config.yaml
n_layer: 17
d_model: 64
n_kv_head: 2
d_mlp: 256
vocab_size: 5396
norm: "rmsnorm"
qk_norm: true
extras: ["local attention windows", "gated attention", "exclusive self-attention", "capped logits"]
init_std_qkv: 0.0618
init_std_o: 0.0106
init_std_up: 0.0618
optimizer: "adam_atan2"
beta2: 0.99
warmup_steps: 562
train_tokens: 139100000
Each number is 128 + 32 x the weight over its row's rms, rounded and kept within 0 to 255. Layers, rows and columns count from 0. Numbers have three digits each. The size before them is the row's rms in percent of the matrix's.

# layer 6 attention query, 64x64, rms 0.252, rows 47-63, columns 0-63
095:129181134182064122101144138105072118062174175138135174123110102125092146165120124184133120097136135145071117146090135120065139098086185179136116095177098156176148131115137122158122157117113182
105:158177157143062129166163086130085159121100152166122082167105189152178167080077170134122122094160127144133155119109156138088090078189108196149126149095140177153109166143125144134142129157128139
122:163184141136061118140155091114077181121101132163124099145134174141137178075054166144130140111146149167121157136122137135066131107205137173165159118087162193133102146146157122109143108168130129
096:153139133134092116126166097069084153117126145112134077174126159145156176091106174173111108112184114138135173137094167115080086082190126205146155123136125204127122185129156125165136146156124145
093:085100166131126134156147125132093123086143148140130106098152090165076135135139108092105152117144150074087165124116153033150130097109136126057085082124064088100170141068135156120149158099130187
098:086125127180056147158197092135089141086094151160150127121106096162130151162109154172102161095124172129104133176068125123105152136123145154055128136120116108151148158055155139125104148130122206
104:085164079159065146152200039166073172092139148172153153164143131121162136185134142185107127105124146142133151163083119123103143123131148169099092102158140117156125143111135148164143132136161184
067:091107148101195127122071208116136121131133160137132148108158077095080132170133081075109134126124144110088102131156146124123133151084093079107075148133095071099141150046117129123090134079152164
082:158166114189063123143214050149096144123085140145147103161114149122170119106115154156116083121143118176151142113103125168126107097163161186144153125145148188147119146153091103138141122202111102
090:161146118189092148131213097073160125132131140121134099184110170154162129108082142138136089120156132167121144099085155163078090097180156171163178183133109151114121191145113098142148114156118166
051:129109103207079133152187033171083159148114121131175137131120156169210117132130157148141111155150096156092122162062111141127110101144129175108162096131161144142111103142121132114072144156151126
092:075165129144100109170110080156092150140103178164195150177131125122098090166094152142127142147071130117172108139091133082103136184116148121081064101135142077158165146099127166143155150105172175
083:130100133087179118081069251084202095134159091107096145113103119108162129126132124132138120165145127142096109096142083115125146133075118103141146096151074135131078099163116105162142097113105109
095:132067095129196153053102151092225075139120137140090138113133137105091107108099088143124093156112103155153061088168095138113139125095086119140138125125100087090085095134086110141156123143130102
075:124133161125133111176127104138115186108085155105136071118115174164191148082150163188142140161100112141141115170137158163137088152206144123110104140119184121143105170123072089108056095127143166
087:130110137091118091104113081146140139151179141128089101180102146154153116152092133208073087130131127165064139135158118088120150129129141171146109034109164142111058127165144136164085167110139156
095:144094219135190144098063208179123108135086154129160095142130107109161107112087159165111099144123102148107099117126169106133100114129111130161118103136159169131124152065141147150086196128086139
# layer 6 attention key, 64x64, rms 0.24, rows 47-63, columns 0-63
093:130100162135076120092104167173099104130200137100130170151095136128107096142140141160118103078152116118099122104133128178113119121123141153111136089188137179188212070117121068123144108127067083
064:221109145199140117104166158087115099134117176133121046147122166122178130079088118112132160115164122151143169140133178114091145137188108135145116160120088218129113141118124138127147123138164132
064:208135143115128130101157143117142118138092160156130051152118179141199127118061172133127143133152131128170149167104173130100118120178133165142108165127114172133105144228104154072149113142149130
074:196164109115162133127112134139119118151110153110100034151119165209172102135102149110108098149144109074103152140148204160114098109176078189139159177104128132151151130107113129099134104131117088
073:154084109141171199093131129126194134120175092043136134098127105104143149126103110087110185142141179140161137123120084077133127127107096102137122151160110170126126077189116162069106081097147143
082:150119117135137195130148119092186140115151123125155137097186132125149158103127148109144191120083172103152185117121118095141123123114109138182134155139148162089081155212108168073171099102196168
089:116142089161097177137174111089176123151109134149159109103121148096118151126120136113161148078097172103117200158120115115124183094111135152118113167100123093037121104126138090104221112106186143
090:131141107160153188124184124074217132127131079108182134107148092114054133109091138108178155110097194113141163121110111099111143102129143159134116163168095144071112124153124114112170092096120175
104:106152155124108077147063130140026135133146189159077134156101139129188096141151125165080115142132059121083076129146170133145134173108128116097127103101136133179140122092095124157124186134123103
148:155144169105123055107101167123052123156104151129082130161084120174183074118122121139098102166125066127107074104140181170177100171120122135124146108114125140178138139096077115159100175139108101
150:090155156093129059148087130159070166097178148146090156147097099132152107134142123128096174152121069065113095132165136113150147164135135099077091084113148072169184119108091151124098169112163100
085:049105137144157126123131147126154092157097112124143177104159098104088125068104118050128163103114157092183110123109138076128128107117132157062052137109097068122157101075126132112157130110137175
075:062080079143124143197120115079162164166152135124120151133099139158149119143122155123171171116064133092099157154111071131072154136103081131136067116176144139092093116200152107108156094116124137
084:054081071176144168145191085097174144124069156139125172086156146105094123110120090153153154123061161137162134114134086148081145119083121130135083133161106080093102081124092125128151131148125141
077:179197144109146129166131118129151165139039177097114055144087180128141133110129164169130099172120134182128145146163132143171126103176184118132175115096151124089090134108111154159147117144158085
074:138054126170104105089147072132148128160216107094134080184120183135143089098102141166109094146152106179150072124149091128136136120134101120132094120140142198118082146189125110163109123101117144
089:127096169159123184061149169137160112140119187109165084157151114084120118121055172156147115111125145156161126126133148115147092126183161147157151076159134167104181137119112189104149121161053124
# layer 6 attention value, 64x64, rms 0.239, rows 32-63, columns 0-63
078:138194156137165129138086149146113073129148117079117112128087071126175146079089203101159094079176147110125062131137133090125108146138087117112119094113163131129133073122127191101107189114103118
076:118156081168117144156147145046105131121133101163106121117082152099135121107154131083106149152143069138163110080122135132082132164109113090147140142092133098184121211130038150108148183172129136
092:146128102126075140140116144105169086109131126105126152096115120142055132169119062151091134134166207120078115177100138100112156108122216167141142120159164113135138053194144118104117097114125147
088:118124167109113091092099164180060117130152145100094126166045125179106095096137143120094115184093088122090058087173143133133122139125164126114150109125140097161172130141050139121095144127119079
096:140174103137115155150161116133118163098148210165127140163072171164087113113203135172095160087066124150138161090120130143110138123073122116164141139132160143177125208120115098147182110116149112
085:121101068157112165129174080071206133130133140128151137100194141093105168134154130111139140078130194173147145128107093117063150079120111134144094120143100126110112142182149107096184070139145146
081:107078066131139156109172067067150175184087088175109110119154143073117185084133136116133137105094172159200148160102112112105160081120078140112108124134131129101171113090152128114132121163143145
083:131123134106122098155091143126083121108099120137049141156080099139108085109066105084129111179130083127176043121147130132141106168165136100096141109095177108168134149051139138188116165147151131
084:140135083157125108078135105109136148177141106109156127146110160160057170184187065172079158119146153123088210129090142125107137151121085142155130147116173119083107155133086151115110080086100138
084:133190127138126141135130137160138130126153127091099140153146147099109162141109097133116114030114133139140037071159112161148102146120168126130133070146176114136030108063138131127180138097137116
083:134162077125115058137113113094101134135112150167120123117093141195178045145142088210113132224072154135101096088141131097151133138113120120141164092116162127170157118144124112147114128126126100
085:130163144187170175200119122118162169165119184146108120138150181090141127162087129120129125124144127130103164133101084138161099164139128123140101113101118173155071153057157134138195128095048112
082:129146121103148135072174168117137156121114091136144107167150085114144137118140124189170152098075130136164148165118087132121137156148079134131114201092154143093075246115080139118134137132142172
086:145139061166170126204120098127137142138171123156117116145114124203145150149024157145117148123059150153123160159059127072110145106150116124128106137112126137130094104099180147127123090127144170
080:129137124163142078113087121150140117167164101090166134160092145202067135183137115107092106166088082132036138101137116119135121158164121102124135087106129082147098135128100151109080086070109083
081:131126099088197133117138058180122160167106155145159136165184122088119179143202137164200120068133143129130176148101125132138128135112100146136122154111145134084117119158148147197111174108153083
088:157116116132106172144123143104143118090102190112214152118157129132079084175128080149132152156151164123126173191079151148115141118156209160142151179134129145097133152125178126154186093104138162
075:108134138091142135094102102211119127119096140128092134129090124090135092113150114128105086190130044120071063107184083146130115154154082085130139087116150113180117136137107140155127183141141068
074:122163096152198122150105153170116160148133157230147082128143138104169069095097128180110112143094104146208146131104140095136171080096101107134116139138111142121162135133141135152110170195148145
089:130170127158115064166138174124091096063146143140132144182115122184117114090164198083189125123125144128148118122131155147195108159122178078114114148101082105170155199148141126142163132109144117
071:158195174110119094142114210111054116148148120053109123114068120111118077149128135147110128101144093105113151160156185138149133136101101134126148126129169146156143139112150150121047179123064133
087:113112079113124100138143087176166122116146094160140103100142101125205106124114160170105090116069110144162138175125108101130154074119107115114098125145139122065094122177198134024098137120124142
082:146136108108093100162155113125081116137144208065156133127064125126167132129090153157136147129110093135158120144190181138170120139113195145114144127171220115123121085140197129101128158096106119
098:096066215105127069128116141175107140130128105133113123141145133178172127110142092126168113109170136127215125110156169128186102139116087151104112127171124104094144116076122088119073072164134158
094:145072193081151099095082157170082139131108162111110142141109136162138072128155091161059135158140118110069076062134155133130116161143132112128146129131111158147187117072063144173099131130117115
086:119156151112127127127104147106113109109129144109124136073204110116100103125206105144131099098170095120108105127175128183172125124089139147146141074129076132175127121193105080226094142145143089
093:132118104142096155151167132069205115107144098134163128126155119137087170125137143113187145089124215129151186167095102126117138091110160157140134156139110144106124117171186104121195074120156186
082:139093076132138094186116108147125110131117197118157138107180163083112086163153102193073106117134146140149113156144154142163120109119246118128102120144110104102111073145175087122131167116136113
195:073134174121188134154077148140098160098180165161127166110134082092125089173131131115102162134089117106130096160122106091114162170097128077078061100128129067140142110111132166146136152091185169
089:122110093144095168110175114104190122114159104121190126087144151114089193096145147082175147110165184122142169120121109139066133074117145123133126141164112140120166127208174107081190107141132129
098:135102206079158127107073173177140123119105181169101121131102067122169089105071141154110115118111179110109053079127129099122108126144121138107137147143128153108180067070114115133111142149081128
086:107149185148109113111122115185149098088112177130117130148113091208102121095224136112148091135124163139111093106148110152180111128095148094127118071108090071135133150116063104139136137124186089
# layer 6 attention output (transposed), 64x64, rms 0.249, rows 32-63, columns 0-63
086:157089116130106146056123160130156085118130104144091146118135126101125113220144075115093115181079109152162146103154045124139140147074175127100147163136104114143109128114094075173096084094156126
084:169061166097116100147068139163143088101150107072154093096119077089177086125122102176142107092097148123063124133111147149135108162176135138138114088156206138093107085093132123162103136114119095
098:004117148114180155073135081110067158139106171151158135141129140149155101079132197101109136149126085118156142112136074108171123125151132138111111116112064133112138129152108195109142128144122129
104:198074145086212120112066196106226092130105080139115154102157119105128081137130096108139137132153128120152125153165086125151129149086113074152106125121111130120086132142160133166131143124095147
103:112129150116111059213131109138122144133110062120154139130169144114172154077090104150163119099176108110182108152125144167141056143165132144120095117116210124084134101156139140103109148197128136
113:030165140159075136142183053160038179123108138146167136146111131152142125135117149151120107130137144119128152162062166102148107101176162185107145117162166158163133147117130131130105138133122153
095:119171149192063152176180093175084142084168123095169130147135128157137099178141125173136119131160104120074182131068169122121103122156183154148153128166144157165112143191107116125156126100095126
101:255101166087176103092088204129176094130142118093145141083131107100145101130148109135100138110117110146083136114146113127131149113083093108172093127157078108142093125141112140113079134125108095
086:054133128153115110175106090138091124075121152137134121134119129148139094062086193129193121119121099110156052152158169160128125138180161130100127139111112137145170077149150125128191184175150107
083:206139170111121063094098145101116065125079135179137137129135121161152075134125139085112159172120138133170164121092110126105158115132117143079069142080149139164180156123139087123058120187130126
086:157077188081183110142092182165151109096107099090140153131158178081094154059131139077121135069158061056132149149130147133135109154124107112092114148183122125147109125130076152134143140124137118
085:077143111135084058111151108085125087108156123145162104138112091135117182098126125128119175094120140098138127107146129167088161137169094139111114167126203088181168157175156102110139106152225128
091:119131121149094119180106091189086122135141139113092116100098153135122126137111078106125065117167119152085108148122172179134099127159147121151121080129112134164199061076143071136135120106169040
087:118143147209075132072203084109101117108092169107128154156168156093126141089159116129161118083170091135117100138160113131160082157151143178127137185170126101160142110169101115099137118116155064
088:103107131137152099099112167078132084070071182169101158103135106111099072055112141089168172124134164111157055165168125125121161138102101119113099156144091112168118125135132107165173183149142134
092:093201142156045130223138125136114145084145139110062115145106171176125159135117104143152120176144087172157140111154168130094157120157127116102119137119116137145137127118088047114164102133148170
095:036140102118125110111165041141094215154143151150106102138122135140165198074117180152132143102135131112137095108172118143152120095142093140120108086132109121106139087144129174071139126179122110
085:158124166042172094150088228091168079110156099121121152080117093139076104133153106106112160133113189129135129123122142131128161121096118095131078107147107107147097188113089099162093134127121157
084:192137194144106150150153140103147108158157135044117140148126116134101196127160089149150137122144072101108141135101147148148091159154148125121174104140194115144119110129094090081175087043137107
100:201080109147118142127131118151178163164106120115095150101139160056178145131066036157097108130131099124165122129165115125096132144082066167142127132152166122089097078079133140136095148131111136
092:203078136103186101117049160142156106134120126143118094147123140115138126126118123141161120169088105134150086089156101150095112176100145081120121143061089111057147106106133140122177101104169060
093:119167175156097183136188114103073113162094162120113164173146182118063128138133105093122164142142191085122136114075126112130101150112166165143148146137082143157136145092053095177160102121129102
098:221127142134143065122088104130142151126087066160115108182177178101152105120133111131136138124115148104151142073136128137109112129095087119075126155078053143084097171105105158148122128190107106
097:242168099152157159164095170111156118185114120106145146146118131163115133134088161102115126119081102119108134144095141093106140101099114095187177149093073176143144116114166151129118145063090156
107:189128100080202137116081198101226096136149064108128110098135088139108148119143168087163139143135109106154119155190119133165162154121117074133125109115148088113138103163154146096142151145127140
086:133138164062177126173089201139134123139132152139114101120068136135124142122101132075109133174099116128163120095093144067077134114117103071133105119108158130082141168055139139076114118072121187
122:009139098187093152131202031163053190133112161141152139140141155125168140130114139158086095112146116148125141147087142120127107109145148179118149116138140149132132129128119149115111136143123132
082:157178210085136116132110137086111159145104145125119110187144157174148127055109145075141167169129119061178154060091131102124164094136058161107135112122123130108113160132090134114157126160133142
049:160140131076149143103090236084155104154145124117116140097133087127078133055121134079142166129120121108107086106155088104121138114092108094167096129114113157105081124127145104155102140059071173
109:024136090166083143154183024157085195125114139141152125151141134136154114168145130185119098127107152138133147164077144124150119115156154169105130121142156163113098147111116141156117119146092173
105:135120090102160164067113167081156114168150066102132134116154123153089167185188123085101141151175081127133180162135064120185149133108168112135172110105149098170132131181132144098123102109162139
088:148110121105144137169132205104131153150121099126116203086120132128149121134064087059083141129146103130170127135122100074109129155098106145155126137175162166138122097119115121175086175106103223
# layer 6 MLP up, 256x64, rms 0.255, rows 0-57, columns 0-63
106:142069057116143121137113090113120106112166106067154089139107113146174086092163145116155108086121066186124201135180113156159124133171123123133165156081162136099115150076128140148177156164125102
115:122099118169075180136110112132202114147102163136154093150089113115149139083117183100076122141155155196142167106151148148140113160122152128149165173137194061168133096107152112092158119190108140
106:147086073113130120161156163048110144150149151135073129102111156146134104071073154136135052139084162174136104069149126155138077120183180120152109104098094139110136119090126114078136091157143139
111:133082135127097116072133109121096100073149125115145097132076147122142158067191130085110097164130128136125222096115133140122113063138086080141175151076153136123107094159157099101091136188120111
109:135129129142111097129149148101116065148164144110120106144091206148087137078121162111117128178113103123127184152124178191095051155179171117151146139148142139161141122126069060122151172132118084
097:173125122123160090115133145194089139143123161108151127127103144157144107110099138135101121144104155145128174093139153124127111123152062189115170201150192181170141185168143163114158087145052096
098:151083149178089055071193164167116059129109146123136142156142151108132089112139106128132103133154175162120096141099158168193124144134116110131115159057145137091147104088076114171137159147084123
106:120112162160115120086117135113145085114104145157099130156163118177190175120091114145135108157206147129197122137170120169161139082157147144159141174140121146161167151174102171121158105181176064
117:136166153137103114127161167165106064119134135129079085122068149214116120085132182099093103173104118152167116143133129147132135096124081177121150132080064122114170132141089153132118127173058157
098:138147204183090153107189095140142117175107181171108049161156093125138152136093181097119133118171123128127146088130150175148158140149088156188137167117149135167144179093151152159150106129133122
105:143169088151122149124164122127148095134116093137162115134118102189129069115149144190113125183103100131163115142133164141163111164094128102169147214108094104126170151095167101156108073197068152
100:111068127119151181103108118179144125104146118136157084104106209118166179107145152086103099153154098196150106163151171115185109116137092115144151113121202142109166115117128134141123187149132062
105:125161137129158106064163112117173102128085126100120119171163165153126104113135157079130148141186155161175158149147139148101083104097085153147156202169188146105118124193153057112167148142152128
111:185103154117075081097085137134144122169136081138144096133153083177127100114099099173179109114157119194188106168087104124143094097100114179174150132124128147065137191082153146131124116149114116
031:185101134137137100142195144111150100189091083099108085148112144136147105064131127083163076154191081153117135107166164195149085092128106161162139131092126164117115154160096106137104108181122111
097:135100161153161113069144096134174139122097127123150071139070115136106173123141092123150119125146117241167073097163145148136109084142118121161114175132129156065093183120176131088142134159106135
094:140080154117124117138157150160165075104119170169100110171138069186094143111100107170125123078154131117134096123146200181111141077119104185136139198103126161174130157080143130109122102160090094
107:127140101111161091047214119122209123163172102155122096161104091154123140099109156123150118123096159170124117150113144154135098135141102092133211143108184119152123102175187089141130143149121114
023:167135116155116100083193105165127074156103096135148089177089154164131139056063097143126081137175088164112121072144175140151067110131115165167164143117153129134093152139118103117087102162123111
111:157123088099108066163126070161176088133115113133125116196146189158098115104141096115121121147150139142093097124111128128137088146127061157131144195110153157143083203092134077119126125187085141
078:118124107098150105095197103098172150151110169202116085155121177135134116100063139163107111154095164139106113144176119112113083176158130177144104186119141047133128165176121163118162128125126097
114:132094142169180144102151136071129121158111144176096081104110097172125141120103131094134128148157123151096101125164150153187135166144159204121170168093156066173081123081128175111060123137091123
102:159158169199100132140130137128138152125111092156091093122100181083173108090095115124105124128114135151112156045092201154087102155122066138175120193141154125162156080143156080143147106130116127
096:149113093130084115110119126125121139145156046154131075142168111140090095130117101119113142128170124125170161113205141170080129098171120115198148141075142087129134083206083133086131116166155096
108:130145136132121135161153122114152117175145133077141101081129149172161124137104115172146039114135017134142104095112117116130125089099181108175157157057172116147126097169146172108130112112110089
107:139134157165149088055191153146210139128103114112167121134129104165063133170139094133149119135160140138128150085096188170143128114115079122136181132127182128139118113115174094127108100165092059
114:151125053147126152136151158135165115126139127159106126123080121126106168072120105100102123142124150136213129098173207111153114134160149161151166117141144131133058086140129063142106140167043132
028:191142139155150126090145130100133075190107141106117087193097127163112167085118124160111088169170069189152136126119184147176132110126107172176153175118130165158100157162100108108108100167123120
028:202142126152138092113142139145132086164118110106127102168142159160172143117105141091146075141117081146124167121129154192133098123179127174176182153114140181138084176141107071140071082152090089
108:152109124146067104148141141133142077136105113111076157136091121144090128105147106144181077169140153158147126119103178103128115125121157114132144108074181172131057132173195109166172098186198116
106:114109130165192117140194128085105127154144126141126031127081081108147134087090151097144074135181131132138087105146127148107147080103110109149169084074150139140163107130145152130094174177087097
087:145103147079123105168171168157095084134127026151130130099128127211110125179087095186135102125159074185140135122125111122170117106116082153155174131104125137182095135145160112132100133138110152
109:160083142178124156136174147132117130158078139152083094124166157154123136139105077049090123146154082139099130081109136160152089109147184148149150162146106121132086063069204165115105123148128117
023:217141172136090126129176118095156129178110101132117077205143168153152136074095117135109091148129124149129147124127170144107097091162087150190152149105150176106090151125147065127098116169094104
111:132095083082103067133107119152101117155127086134071136112148159114184185080136111128175117115181096159105124100105173199173121133113176156207161100147177145100156161118116118103153128126131140
030:167127133126147090120152131157098093159094111109099068154159173175121180072064125108111069149140085155143127092115179183168096098164123201160150152102132183115084126131123142160114096136117142
026:185129133139095146149162122135125101182078101130091065183106144117123126064100157120089087162157081165111157091176173175179067129161109149165156150126110144143098132157105116096117131177101103
120:132130115131131141136153108114143097195061117092121086119144121074173078065099199133150113119168182187145092087171158140173157133152142133154169132132129140135167102136185161150106133113081087
116:131107118174086175139126154177199114148134104111133093124124154190130133120090136128200083186113081138116168163116179117065154156124122145164171118065149148096107105133136070099150136155097151
111:136128119117103157126115072129139095119099127052145063105095094164090144166117125157100112150124174172163107099131137180193096109130122126135138103089072153175164135191098075141080101179108126
034:201118125137137118129156138107120101189118092094125080177097141135148143050086091126138094128155108191141117095107154182137113091173127189169170184122187145172120154115128134145135127181130113
110:130113109131097136151135151090165101089112140163070135146123186145123113110090092136131124131172155177158124160147216156114082144108105120150135132128194120196136075189110110158146098155060093
116:158143188095170087129157144146089093212116085137110111139187095105180121122134117184119108103105158156141147129115130112114104115123105128152165188093147126163078101190148089138165107180082164
107:154103143116149166145112096126146132151138135088044129101186105104142145124152099163140050147173094149144116124106112139182077133147178169136158106158125102146141205139102121053146127159113068
028:169153158151124143125161145123159122140104108109126070164149160180148146091105155131144080107166113166108097098125171171159084138171142211163172166095131134099092175151115092145082125189085092
114:148107142117105137072153174173147147116129070142123125082141162128136077044147079207141117086131100195145164125167148149154075076136136160160141118079118109135109118161137146146095106100102163
109:155037136117081100133127122141129100124112103103105117142117139141177159136090163107117097126164113152103191147106131142093153090131071108118124162059169194122124177144115164097101082163068080
029:191123104151119148142179131094192113155123111104134061168129143119088152103138119145109074161135129160168167086140166162188062086133133162160152128119096178172094172160136123127139084151081112
115:143102136184104072124134101146153106157106118154106103171101124113090151129101161167154111174094149205154130073158164137165133163162131122147148180098073168100126199102191109128131089138099168
114:159088114143145162111108088125139137141089109152110073118155181119081120082110208117121135087085130136164184148141149154118116152107086179182172165064170179069138157161127128126148158125110106
038:183102121131150111122178130142149077153082143094133046159096197128154119085105129132133045132160122170139125116116145166161082103162117140153192152108167161153110126120121082093118148178155097
128:133131118073112175113166132096164103151104190156137120124095110168107133073148181132116127136103154181172108092130149169110106107101110173167144141055161141102039176070119117155092126132129146
025:158127132173099108126159107121160095146115121119103071172127167113150108054078144149112042148130113166130117107146168185163090086202132174186156143093105171151138143142116098138124127174140111
127:168098119190112187157171140117159115119092106097111099170074142167102143120082150163135083180140115171155121134115072129184110172196134152154107158136114128121162098176100107190094098133129156
116:150131120122103124117173172135177142121110166122119084165076117174140147110107144174143139111185109157119130132156172182128054126111078174118136183079117190147051104128172103106112078121138117
106:124121160172176154110142163140148152162132143133104124160122118118062215123147127147112110166130105180120094141120176151152118098117143148165127118048176123131104105142192066139073086124093070
020:203158156143120090152152108100136126129089126107108124166082180154160151096129138082158072142129128166155167114086214145118099107207147154176147145097103151135100175125106120160114122187107131
102:141093092093123149115115175146074143116094163141063127154132105124167141126137162156171100179145140172111085069142097228142124108110112157146185151121148171137121165107113146157159055131103113
# layer 6 MLP down (transposed), 256x64, rms 0.239, rows 0-57, columns 0-63
110:206098119081108138148137108171095147109132093131129095174115112146113094100072155089158141097150155147177091149116121097085190155134188089123115134082165099080173127112151113195128108104097089
114:175141127132115171135080150123075161145159089162058162109103122139101150081112148120117102147120125123144108095169125154105129155203199094122133135124140126137111055053139136090115109183180091
099:132083073164156141104112144153117117178180087135109138130133079158171185137133077133123175083126128116033164142114132117140104078148119157122087187133137109136123144073151127193140161122076143
119:131184124096077147122125123092097136130131082083085184087155151096072152165154102066088127094160156109087136129125140124096120106166124122123133121222115122122139181156096097175147125139115057
109:036112109149132106099132118144150097118142124160117174186136132099203118100065153111145146093147173155143128109110096094115133083130107121119115142152194083093072094170103161152113152146112195
098:145104121159110127153110120140088142106138127141160106072082158108084096155119088105101136135156125127182187098180176148129100054111194118083112163142147116171185175118189139124153095121180116
104:156121169053136112129117136104134163074116154155154153157060121133118106155166148110165145130163087181111115130114107135090099115117121081074095175121122166140159188090107151045109081138104172
102:112088106114130140111123117118103196173102113126123159134162050062145112097127154124130132094077144120091122168150105141143111162119101091089049145084091142087185165117175125129170184156158109
113:060124112127123087062085112114107125093141113164141093099142099084129127069121164101100154086119101089124166125155098126097109089147123128180156124141104110133135102188121193102137151115122236
097:170157148188119119119123162186123124141124154158163099188135092127160115157090160094098121074151132095134183117130066148092088126118057156122153140134106109152136170071098151103193081111170135
110:093085137091166120154140107059131139159112131126203114076105151080120136122134089148180134039117109155159025159114112120165099108159150109146130122128174148137097169142091140135138120123164115
105:086110111167104172118126125036179133135136145119187163130232142112083141136124122162172148111116094146138125142141055119131082096125149107137105105166086140095110159104138116123198129117154106
102:077080148131134099097116128142098117125152116135121174122113124136129080135101098164133119144113135127082155095142138146143076028139132159106044111145076137103187171197181075139118094126146146
119:164143170128136143129130112109150095137133106182153135126071103126062133108198121095155112099119125094118121162053140045143139182089147182104082142182140168108162138172123172160116100107118138
022:156104117120082180101068106127090126113106109122121124103128127100127113118100086131090105161083137107108067092098171106089044084166115101175197144135123201153110135174130109121085099108098140
103:040109128095074106120117176093147132112155101072105104215149100162127149168158128143120140113149142039108165177153141116136091116152117145115082119120141159112109121190150101131116158089129163
094:141107095088138135107079126090109135144102131105127166093084055124162162183098141073134123159166159111142137098152217116150106177077133148090148149142180128129089124142157091118132186173170112
112:051128129163133123159116164094184134175093124177140092152156120169129161140110152167177147103104119139126092110126064146115102143138131144075089129135083115051208136111139112115171115118111188
023:105103155042115128121176142128190138096134190159128126139100140138149121119120201112148113096134095150171134047154104112133134132123124093164109127110091103126081162164095089099149128223124106
103:144181097108147179099111164135175230125072107111111169107131122128109086152149101101130134135166114175105102127111160114136106136090140174108105186110141117086139139093149100099104074070171177
091:026104112132158152122151097136128169115141085128123173159086101128157139074150128107176088132071073130138088089090156167105110159099095088143123096106104148138171080082081128153131130153145087
101:076146104151080164076131185156097143156132132171124116105104110123129162102101127101109166134083150064166141070143145116160118104128088172172133111149161079134099138165075179085183152099093170
104:101102166140094123089073149116145155101102135131171135137142102107105049195140095136138162145161140102048132129064119126114109142045146149130168125180144134129117129106195123106182133086152125
098:174145086128136144152101102154106122147121125101115121082135101144116116154099160137156194167141179119108174123064139110115173068139095124170101114139096103128191136233156099147117097095182145
114:186145156109092132127110087109084111189156104109121113129104180111110098146113104095147132204114145178129171152114172101116188139175113099161116104113083103170169062103192116093143128164143118
107:108122064172122118169145118155123148192113084131194139092113127103126159106136144112121143132126100114159099161127177117098096084130177110060079146143111102101072113174098124199177067128127150
113:142164117091087086120092123091112140145079122085097093114123105144080097072118113128085182155142122147138205121123096137087148113163142071087109180171168103106142082092130155135134078068156105
023:166067156152093114142092080136045149114107094194122092127172107098178166083187118108100143129127152147144117119144115160102140148141128126167112168075089163158143131151109080111090164175109089
026:164141105085159126160131179167093140126184186175123154066154134117101096126167160103118105073112183116124202145089163083118153096088122147140157176206138130128164129106164153119126130144140138
114:071129139137138134067125111122159118118144194169129108177095109097143105121073183102126171104066142084153114112201097150112140143079135120140124091146173130091132120148123132048062131138112166
113:159180074099129165135119124132086078124133098131085108108106115111088108093119109045155114133133104108129155113140104098058108090186142049132120172139085167151126151174147155183108111122096169
088:121108135152186092124157137132107139134106163139118147125159145100149110208174163144123119197157143164087198129110107170169069139149128116160093165096126136107143111207125125122108205172158142
104:138113111125080119140101173180058126106131137188088114150165106164104092149143088143156136191158150065139090140134173113084087132142156088125180156110134164134152147142115123157195141075182143
014:127086107145172151050128090087096114104167199122107148157111118156107182154158129062163128102107069155121104084129131115060135146092134095117121094158179122101112102146143165159113163134100179
112:184139129072065109095146119149120133146159126052095130121102104142134106123047152134147131183148102112135096093091168087084145137114159122098121156150082165119179048121106144163104138097163103
029:138169092113130160166115166144157132106155085150099106094117130090112137108164101067126152178046131097129141135106107070132202130069142116176110057148141134099095144152128171120185174128126127
016:141113101142130090130150183087118114069082098115076120149145165149098081107140165157185090103087118166102121150179149138096146141169067089121124187110109119147090134161100178124170078175160117
125:173194093125153162159131108137088205121153075162101107126081053135093111069126162119107096121134162101083141114141117129105130154149120040116124105155141083115145101135168119158124150135067140
117:162150086144161162134151109125092060132139134127128181075129107108073120117116143186103107172144147120106139093120196126107140116140116090140143052140113213133120161149121124178186162168081136
120:079113153151129163125169168106129113106146091126121127101134135101130174109099170186094152175121099130137114090131085155133142137077128156175098168102118196175093147132110183091184201156083167
028:126139127133126127112112154146146153129181143090145095098171149081083085145119194187134149103116145093107091087150130116172104152100102142076050138145164178112062091110153140106178148142081177
106:090115148141070136148069096159126080097052133142137137149167071173142125087137105114168059126055125106169128112116138141125158090140139086096125128107098134109160134106154145121208118107187141
113:083186160133138147099125129201040162171129151141151131087111107122138113131110104098098162143078129089130093167060131187097136149114068107145153143145151121134136189184131117119161148155153159
109:120132095112102181121107141152105078114116083122141059173095131105155126128095132078126156115072111060133143117136153108065119134139078152058121118101135161100132101166206093079149094168106121
023:137192108136080126099122083134096149087091078115113163117178133116118120105132100100165127128136178166152144127124094097088174083082186122117107199165123094148115135140073186141136171153186159
113:112134090153161082103139089149123122083114113117122076142152128126120069077135105152126158162128134138120126170069119132099114156106107128118176162215092064150102064097166133163107190081087129
102:081141131158149088160124169097159169141115139127175235102102128106088102118142167144092153118145125092067134165097085199140176177155098106136130138178114114137154148147161139082102111112124102
030:109123121106086108104132169108123145112122099114105131115190110095139103093182115172137175145142164085136111086130109116152171108149156094106094136196206090120139078143093180198106200112134130
113:106102138114164101154146137157168204139116159078154101133115085218164101139131149151113148130089136152071165162137094168156109125180103133109110087153139187118163139132193089111093093103114095
112:170149185108149169125122105199167109113150155191157151130131147105120180121159171091128099118186154126182144125182129109150064126138163132103143064124145134097075100053090138124125107104134127
035:152105114075164153076158115147089146078157154110193104143140126065148128181150138083134180085160132146124153115145111129142148112208127144154128182156181124155133103098147119080144090113136056
119:108106147188129074114098158175102124128178155131107116157123108058135100104146075165100059140183142071150128104142150094106155144099131179153122171166157117180088108126107111093081177131139156
016:118129114061188131102105104170139135133105072098121160158109161143153130135177089123137089077163158086061129129153107182125125107145087063063136080146102087081174129152124119164144138124155104
126:142091184117128089155156125136139093104174152152175131096122138070141142166155126143102086152087118105159074156092153032168121163103112178080106096188108160118126140147115138120106151067093134
111:031091159132103090099121196111113172128146154126142134112092090119163087150111110156092133133082112128089105111098155158152136124086161184102163081123136127173086133146088123062113134120179175
103:113111118150141103074115154196118110098114084120127190137133175128144137138121125089153139191124211063104145132096105128125126140188145120115052083124084133147140144168146149154077094102073122
012:105089103174136112103155034097107182175164116152144124109128081120143134146101130085142172138100124160143098108107107115138152109143090129096182104143174127158184194090178163199153118122116135
100:096066115130131109058154180104162230102175152127162120075148108110137104132133184135146116132133143107157165104126093138074173173105146171126118117161105142120181100111156137158155170120098160